{"norm_eps": 1e-05, "rope_fraction": 1.0, "tie_embeddings": true, "optimizer": "soap_variant", "warmup_steps": 200, "decay_shape": "linear", "steps": 3086}
Each number is 500 + 40 x the weight over its row's rms, rounded and kept within 0 to 999. Layers, rows and columns count from 0. Numbers have three digits each. The size before them is the row's rms in percent of the matrix's.

# layer 6 MLP up, 512x128, rms 0.13, rows 504-511, columns 0-127
100:487561513465569462496528518455510489543500532524444546482559529505510465496477522539502514521510391476562528543501503506477481488574542475479557474502576488482513521531506470396521406504492440498502457458510495488452423460442516549553489582555467528527512487555543434498466491509447524455569481543545467438491546459472485474450457479496575449537487446464492524423513579485437524502509
085:528487574565538521506482383568507572474504561488528524486568454497539527515491480507472458519541520558438487510449481597523459468480510525503496502451432483493466534569550475529475494403589517531496480429500475502509469465470499486479535522466487493521546500492484481551493524500498569446459441485415450467588557468478518560489475520520525542522483487509480499413555531464510469462427
106:481473442537495522556487467485476479568481464450491553530471448461452543518500504482551489494488531474509533517507480510512527469500574501450463532582533522484467519538502446524592513482465465596434462483503563576492386491455472579574488552498500523522456515433534540579459498509498537564572489492507564469509485498492531452447428506496457494498500465428525511488446448488434560496515
109:519492416489556496537495443511494445531487484491549553559461445514501484470574540512501483534491474475492499460532439453522581503539460523502429506433513480459457499539494405553536422580495549520492500520517457459484453513439466514480549525465496519465493541456483505427510568497498562474538455510502493538486518524508522484426569505480503508490498505422469430463545412533558441407446
102:532480536531566486493503461502513496512503504571497431492525490584537564591473500539553499509525529522514441462479472429487457530443540500473423489486511502465546487499532429504508499494500472494474474529519499567551446507484604460549535437457550485492486507433534527548495540495518476497560450465568378514547501462549488486584519480502533575567523503484490565571459454465513549506515
104:515533460539543500445500540524605487390465546411474431534445514556517530545482465493474576488493547451448505496499508508493520539486531496521524559535459477507544505449435565413467515514502502495492537440441515549477483532428560502470442488538488472486480470436570492483513486486480471488519539497443525447532502484408483520540513504550542523539498447471438529481404538544542518457511
086:574507534456519508492478577515560494477518505526492530541507516505530458495471426499545516492530503492502467476495491495524568567488498429519426497542500478501451432530481453489508568477425532550551509552545528482536449500543466485475490558453561497522585608453452546481436482466470460545480479499456488499399475490469522509529529440430521480501564545511508494537386525529531456508428
099:536542453431573526466467560499460467503526491464516514535386504497442542499455488520508486555497443485477491539424428441531511529418503510431377498506519489494517512446476525513538474427503489519592552505519457475479488552503529523494570523504523498492505411466519518539549479528520519582563515579566440483449481490514538498453462497492495499514528544473447516470530434527470508461481
# layer 6 MLP down (transposed), 512x128, rms 0.124, rows 504-511, columns 0-127
092:472510494573551570509499513469556426563500513490620442470538504494471477478523473517572477433487507525506471498545501437515425540503504462440509451544496467475451536486463509539471490459476502495492555434568560473548497575492549420515487519514534517497543516503460480430477466411557502553426489453477463522442492499448519507566465454552481544495480528479473407519476513467505559498515
089:511546483502459480507503533464494427480515498514501467571468547456473514474499535479551486518459422409492554482494521542470469578546487456507421605381559534509468540530567518450527492584468460489521478455534476491498531530543560521433506448464469485526543511477477562516492536479536425490505549524519490528448493517512501466544473465462502544484585488454507467510490462551521601535469
100:463492505436522538557404438482534530590480460554505474525475466479522511478593500496457479434527516522471507485447510507503511465493471527532468495631527598518490508617502519534557537490452515475531430506508543560534512510493456483526593437495454518463512505532493430525513420460511501549467539453525516436499488542526516490456424507485500496482533446510463537532483484493465442519498
114:515497507493471498527486464448476520473528543476461505471520499560492540507443486476563485467535447475453510512496455481473460456535446472482502504521459524493522414472476543496468514540535526552496473490492471542555566438507516423512494489460441563468573420476498517507517452537516637523537518528524551478588450432500527520529455447557485543481396557520553538491532446407475494504553
108:409555481525528434500521484474469458480528481491406521453407467525535521500535492424522521451482479504459470469521518523500501505567584473508411467469506533525511540482520439445482475543479453479525495514520593509508515453413517447572483496541514573461528442454450452475497541433513502518430471517455499537578456512529495545449522489547526457488521475431522535517467549544513488515571
108:474435471516474576434501398562478556480523540506521529488442481504504514492572477530452533509484493537433510448537467512468506550499513493596475474494387532560528502487551510487536458480413530423533452532517447508465530490500504457540454456465443518493518406490549449571424516506515496428462490510489562519502452438490577479538499467506499465553500483478506500532477463456531501531465
095:474490473533461539497533519586470489496557521507485508436497426539475528487498499551528525482495452453490494593492484512581488549511475461585492541410523500522491482489483535477488502509498450519507467489486450464474520462486502497472485444520637456553463534584441453503516440502526475531514437534559590446452545482512480493522491505454417563557500518502426420526543522530510554473508
103:439458488488493484388552522520415538547482512473488458508483559480529486491426464493447443494496556489486533518544532499500449499488512439509542505557472533429525536462500491517524462528548423504486474581536532465538446457518473600564456499572555506490472480556514521524483467540503489502445525475487554486512551491530490555539518456480518527562409586465517472468546471496413480431510